Part of a small language model's weights: MLP 704 GeGLU, tied embeddings.
Each number is 128 + 32 x the weight over the matrix's rms, rounded and kept within 0 to 255. Layers, rows and columns count from 0. Numbers have three digits each.

# layer 9 MLP up, 704x256, rms 0.0882, rows 594-610, columns 0-127
105119107198124136097174078165157215096154125174176120118101081192083135145134068080141102166128122141085140096148109168152105218100088076141131074104103161165121105126178103165118155162214081167055122169118104107106109163145135143147106152151142158100135129149131134100121166131119143103093120085179143130154135179162135181152091101148087148130128127125125074152112170120180145146130
128085119132135153189146111125134121137119108098112085106039122154109102185091111140118186118160133180192149128109144179073143142136119151149140121102105091131122130120170189140071160082087136090187122229165069116166118125164157101134109177172149130124069111127197113146165126135112143104119217086120149150061097089154124169088167150134059148090114153100112096160145130104145134101091
139136084091150129140117119122128143173119141106102144113138125127129151148093146137162124130148116176101143123154167096109210131101147120149187120156080180111065131144076117084158120182097113115118118144166114079093095121110140154133128083149138162159137112140088069165070112122111142088078165153138144149093115182103106121151175085105155132108186119169057204146112153099138113105082
119073169145128148101159144072115077146135212114117107133035101134133074102130124095087161183110170097091105081084119157129159062120100210120166179088176134107120166085097139163126097182093059165144100138111150155103151134135106116137102123144090150081100198144086067053124155139061140137118147076157045123138118081116138125162127075145126145151095145102167093177120103127118096142125
098151115157112099109134081126134098124085109195101116165119130080081088190141122097052170137106152128145157116106150145102140109181127079156122118138148133101143108083134142083112169190099184109133147153187137104110127176084126173053118152090150182145148102110128184135119169100134095076131109027091176146116135121172110079174075122114080178096076132119140109135141132169111145137087
143137182104110111075131201111091080183083191101091103112152198142120137135064127179129145085125181153135142094133160094138121094141123125207133144140133141163126138104102153163112032169153144149176148075150172109104083119100131112115186076164187163130203090164137042107177123118131104117136147053130170061138157102083095152067111090094158126151088152129229200121094111175162158168082
164131101174131174130163134093082126126139115150072145070142110108156098127118071156164131141153134128163157179127194151116126205136084094119157122144084098113174127085155152164128104163121110106141100143177196140143120104120136148102150196118150159057167176157109127091139189119138085139084123130131133151118137056086109101135192126137185176119086139107114132172110132114117058098117
116103088097072150112102121121127221142196138153086115159114102122108079178195053146090131127148128128110065158170105081125138088113052138118106113131155143122153131131129092118140149142238160137125139104133130097136149095084103121116113165139094101130115136069108088106145126165070085142122109126086152148120155120131126103137159140082146081122142065090145140113179153183153152151105
186155148145116100149125173158154156125134108112156109105153124116091120153081070174154046113118121107073128122188131157169159072130155155140141146074049136121121209090153155092183090130105133100116117159188086116128142128097107091073107086075109170146174121119109107133113127090110170115131146163176109072123211092087073115130128126084093112128157135119105093145167140193114120175123
079131176153118081089106091134109115122097103158108108140138133107092086120153158128073149104113127133125146160184101174120120099132173156135125123103082176096070181155232083092175133140128093167123128185131108152122114151133172134141109082109155089121121105123136110167142115154133151190145150093087151161036154137134116123096117123119139159116147115114116188121157121144100096182132
142150098146147120140138135128117131125137120130109134090168149114090126087164094130105103155161120147153117100130114150188184145162183176107118130078110192111080089131112110145121155161183168114102174157089056125159171072122158109179045173121150149142097125120134085148155149088119094173104149139080172105114166116169141161112123090101142122150172167115135063131137126123156086068094
162115109164173057170146160148122068111151159169108122110083092159115116099160140103142103120161093107174100165090103144218088164113128090133139122135157071134117123124123095151160161176131113151138125149145202133116124073105084128120151198151130115185149088067117084159152119160180131120062072058131104145122112112132074174131076164104117127084107114180128116083127178126173145118158
184088124116129067126103116154129086156188123110163156133134093169125175134129114155107178103128124117146136121095144112101184138143172127148130108149106172172118133096100114134121142153139181109120139094167175107064111182134094169144114090117100153137142152094141154124119083130132148145130182110144185111157074161139091109114135155094132175165101167136219139128123113121083149111104
091134160133085128196070166182155068074138162041158147159123162135106125160107075113150124147137125125084130108192123161090162109122150155171159111110122109147142141140101109136120127135093140140153141133111074098175153129193100125108079145143159128150122205148091129128175145106177126096110159112128099089095160182109208157121142151150103130159137088125095114144091094136175091139143
089123158114191111151142159128104093165127180064116171178145142144182140131157123124157134138131111078095195111121174151117167119106138096081121118110124169139169125100170141107128109117059146054128128104153142114115145093083099114146112130147159077094136098148101151101123151171085155131144106093185133116123179101145122079091137136107125171162119137150051088098148111162161084083143
141088130131122151133123102125155147166152126147112195103103086127112127152113143127094135060066107143133128122115118076200132095147174173149044132095077096114029178119091170141173185146149133107140110133088109124111135140119131153113129120145127131152124115178193188158143126099083141124102130126149137123090123120109117150143125074150097151138117127088091139153093141088127198129147
087066135163163097112183130129195152124147122116132114108112129163088165105133067127147139135095110089171128088127174097160135138114181143174109161132116160147142145129104120179142122145155107134092160115155099143112143102109107083153095161111153137144096093159119171107127167101124149201097172176117089133115106125150125176088119137186094074127118169140131067152149129196140122177128
# layer 9 MLP down (transposed), 704x256, rms 0.163, rows 594-610, columns 0-127
124105116094071141117104107105065091122117145102128137221082122142127121088106103152161168118084116143121115166077147132097142089125132161117073170184101094153110084183121149101138105178104108146117152101152124162147145173106179126157125102163109147094105133102148080126124091110166139126195111162100124135118094132161138079150199159131160192115129162193134168080176068138109179155119
119108135207043106205166155139139077139174112159053128141186115064114121048182098065155123161138135120170073128127167147120137072164052094120156107065141112136167132164210182138165149089133109106168153128126133119140156154095145116116037157147155175114179116183143154141125125090122163129128131135114094194143152113146143140130076073147124103124056146114116088141168154060135084122138
146125156137103139111184152139150104111116132168121091114145133106145084116123105047107163084142158192111170150133090095110130098148106169159171108092142126118174094107099190129091158159132108141177178104134128080092165130133156066160144079087112071118092095125144140156164125117138121115161170096145133142135124096088126113153128111178123159129102131114137145079092079108093132122104
122101134104125109188074160123105169142164103141087126070197180099093193144149101192160116091087105157079103128200117169136151118114143144113132095116140139105114163103085119076142155153106119076132067136125118112125175107080156149143121092151167162087117156143166162179062099114135073087255112142107166118108098086068200159095081147116168102135187113047097137099091077106154157107137
128060182179128118141179127107107139090138139087164110110114124067113106145035139141173135126157094151163106086083111114144118137117100130105133140141122122141100117084190185127123110099128124155105144114135135065137080147114072124179141127090183117102085099119114126085148121117114166132153119124160140092102137143054171146115109132079105187165069128113200104084148114159116148050179
153112200109139143178128148120139157154164076123063121157108111136155131141141130105133111092082082181160121148188152177155173069165094086152121090122094096071125076180167092143168163155162143168126154083044124141133080129166164149075164152159136188132123100141127120108142172152177134171075122100122103104173121154058145144139136145074058101148081174164107110090141114067203132148082
136179129107106147137149146201147170158202185081129101068159149152134118166168119138080119079189153120107125124182072144116166122074149143065142171116148105153144121159039131101062179136072121136084177110137186110131120186150149123115091109056061110211132141147106171153178085117165143157107103147137176100128145121127101091129138103138095135096151186151096050100061149099149160125136
095130172172175068153127114115074182116134128090209118156091086103138155120173165160112182152105089113148183149142126177157090076132172101121104184129117117084194140166121100119085147142107100158139113099139121168082153170059157104145176146181201141119123136155160131067187134076161099123095147143103108158207134120151110138134106146110125152132123099078120108106168154107147121152130
107093076135092087132214166144137135165110085099125064119064075167136096152102099115106148070151144112100136118115117158132176127160108123093130089110134117118064133090167154128110124131148064121093158149160139120088094168097123109157196126094119147148144176119127108155167111091117198141116102127146154137110120106143113167195152075089139166111110117113059116153096151167113088096127
110107105136160162153134132121114132159132129162125154164113098102124118124149095128168192159181185098131156090112152086102117151090141148123084061157160050145112138084096167165121120140142175147140086127137150129108118097148125073103165171148102109065180142144122104056143186103070139093172127156121156126210136131140126112167119138146144075113089154143164071130109150154141186091203
117150156155147153138105142158179083149140163135125137160074110149160150145154114109120199065113197114103123126143159093144119106126158125194141131172123068105088116186124135119169104118112124118194074156065132099172137130107133144096206114116186131144147054137158133100130189121163154101087095110165116173099088149109118106155103184150110115114202075166125052127136131181108141209151
115081155092133178143112188113164128105203152110069090161071122179142142147165119102160204121182113129119069142104171134119110067124140114107125154119114162133049108144187163148098114093140177101112119104095136125116117063110082129133081105078125137064118150116106139132109156108137110143036129085123152148181168137160064107094186109152157127087113098118142165158094107130123165126105
095143120137155130160127162165104148161170132148183136124112128160141166150157181113105109155134136116132104134136079158168079089107166125084200136156105081159125117098130074078098151081097078109087135139175159116115133078144131111105140143142103143082193068133110113108103077094163089135091117161102097107146160144106108106131175140124154080118080185129151069153167085103139138138137
139154096137184202086116075177141105149177136139117099119110126110129112129157108109122071135067134124105147115142081142116136109117135147122077079115200092106138127096104119140126145114102139180140124148111123134166106078084094073123171132067133141110149168109125189072118142157101091100113161161075102140078167139174152092092163127099085096171124103110143064158177094129084133129137
101085156157098148145177101111114124116182142092135102147075109129186144109106150146079062149142138111197143085142162126115106089144126096098180116108151118159138131145117113103099195138206124163185124137180126156175071135130136121165093142169119120119157073152143128153121153118155185123134109057140064167144127111158182120139070133098205152128148130091111101131109122122169113143164
127113152103194167116131147131150074135102136137132103085135115061070151120139164134115138176096129083085151198094147167123143132133128117117127162109177112176138118091197093124131111163133159123113184152134152099106109113168103080102077162092152089096157121121204107111082126174207065126100095127171124088176115172111139135144149134104166120117125203167076140134078156181163141138098
141075153100161104082115152055103182120137155133128129100161105108107085155174079172162148116122142091185094146118149122129148108093113149102149125145137123149113086150044128126083127143131053089082088128137129132138084146130169140168164147156118109154128122164100123125142104094145111182152110144108158126102122181141048116113111145119144144157105073146115066167149120166100165155153
# layer 9 MLP gate, 704x256, rms 0.0829, rows 595-611, columns 0-127
122143062110135150104123124058171116127115117147155089191162127088135136158089054035048107139074125133189166120125119107108159175121179186141102069091131109158106130117155121107139149118112095167138132166052130147090109147086112128139155167157122154124147071143122092086147102163115189078122133139098124145115131128107125157135122093099107075110107044105126110062136130091126130159087
130061075136069122110134122102149136174137113115145116128117123116109121114117143140154129130116127137119105171110096107127103167113086127139136099160120097152106191116101159062134153117124139167132120111129085119136077110176145117113062128141155149156131103149096137138102086070100101137083106080076176135158155178096096084179169171143126098156125123128123132114102134116113149100099
136159110190090135114110115079145136130109162122116134084051228208170071156079104177095136145132174143111099100148135118147111074172147196160067102144119146135087097129138135081155135157127166112142075099121190149154161093137162163131114147140132141096171135112119069185134157168125128100115073091090149122109148114108146149162162134151144132197068106067165107127134161134144148122135
056175085128133117166139095116147049114122100152107174166085092110147125135164124098080200149162089107074124162126111093115106183166157079155148125150202188079123092126094103125117101164128194104095138100171147106154126139075097128101135093086080137156158123091070090149152157117159105105131079142111136158163175093148152111141117141123069148156110142082066106117154161131150125056118
128099093071134150110164104163147123124085108161104107086135076137131123175128084054064166156092125117171155152104139092111046194155162085146109065096141184131152157127100125133096155106147164091114083140143160172197214112138198150142087128117163141165185135177100170155146099105141125128109118190156139149192086146207092064109108167199094145067145141098075143168062193143141132089157
155111101136090183118112146100107083151197108132184181179177100126213069159116157134121143067126110093144160142168096107130122140077129114122137172171115112106113108089116136079183145147098150135122055095137084142164128082126142173115102141142143174162149125140060131108132177131110113089096154128140097128150068175173096082129151057131157107176115168127123145163082191151071098100106
164137133134055115121121052124153158079138162125069172063135161168140151124129105156161163200116150128079146119082130134086196140108085186138126103119102116133165157152125169107146122084098146097057095131084158075130132087151123204137155114130134114161153074114091142161134101122142118142118143150118135138104119080089112122077081158105123160078165127125130152142133133081045139037151
125176131157074169054086086125120129113145138142144110108169123125136095142162094164110048182110119166160106087184164125075076163115138164083072095132117101170115146143157119094141103134048140109078102110161071076145121183156107113141177173087132128143136168175144111171130158105097164131094112114134152139089174110085177156148157104153208107105130080152193153153131129060174019182080
106173136154167140094151113173124144087185114116185133206143145111125118177126182127150074121169087132128111103143142162162140117160127177118201193133163158146068113070098112079049071161126139141111140118111118134125093134145132148202105134125124115155091134123114150106195096109124113122143154091181118099104148143130126130140112181090100127123121116103161104081143124129169118151165
101133101140135112181154227127165159128181132131100135123117135130124116192115149107098062153135095093134112141124135132146117096144141183120090101091106130133138099088111162086115140189142131112154111138189107136115117164066131109133161136078099100127125054124105115136131087150132134108080129062104187104150107140168169158049140094081122173123127120081142144121087174178139105146143
077044102115108141046146080131083138139156127097155141192169106116106142144130123136114136121105041185101171123169172078147117139130101153173144112145079123150125074134124112113135076182161096074151082145111101156127116159159182176184172113117101141139127173170122128130149149113088121114083069163110137149136105171097187102145123123124127144105167135193136103071155163083144149131133
115178160146161127198105133166087128144075156124131059109120152102160139107167134124151108098098154065140104112123146191114141149125079169095126107083136125111137153095125148185103118162152108089147110090145128137130072112126176171129118131088175165122087132138115084175074157091143127138158127096072141079177104158110121092086143103190088065097099117129112103163105147140135124150152
182107083099116165143104157087152163086118164150095135070126135137148077114119148127142202167117111125188121095137179060195143164174127122096132119160146147152091126136135067081129095130113117123096135104114157125109122041168165138117081151144150162114128190117139169107154108186138131130120120123109085100147124142124073130142122133118149103125075154121122133165150143134069130130163
110158125098125112143180109152166097159154109126173143174121107116104104166108161071154130148146114089099195071109154081102180115132152126166173201086144114081145060113136173076129115143153195076151123193151108149141130165150108086064094158180104135063080151129167097154142091129146149116142069160101108110116135146134137117069169152130086111089210152108074118127145074092082125128132
081184113108138111054084095180178073155100167152134105071038166039143079138165115145092134125103149077093136161131176166111137153146116094139099150142096130061097154159071117131169125134098123077119128129103129143132121137175061180120164182166155164159129128131149095109106082126136117117111135117127139127135115123090139101141123128193122112118155115121076062144125153104113170116149
146094134092096144112124086159112113030120138098122069211130122139134092118091146130110152162086119079111137092126115116132112161187130130192140099120122131132065092179148139082082091107167155152089088149167164161129116223134119160145118124143077093160195155107152126174134171129106142128070136144128140114130034108145106135138123117152096110143089162187109106116146111140081113149118
072111173171139130165119132149079124070131146188172106126139135118141155090099101081085165110184080187097122133155115155138085175115100114119046082141143104059072161108183133165184137138124080122084091131128103197103137146118106060110146160116124106094124071099132109065095076178083175118130112070080165110148150142144163147120107106139111092141121112162162122119077161146130184194093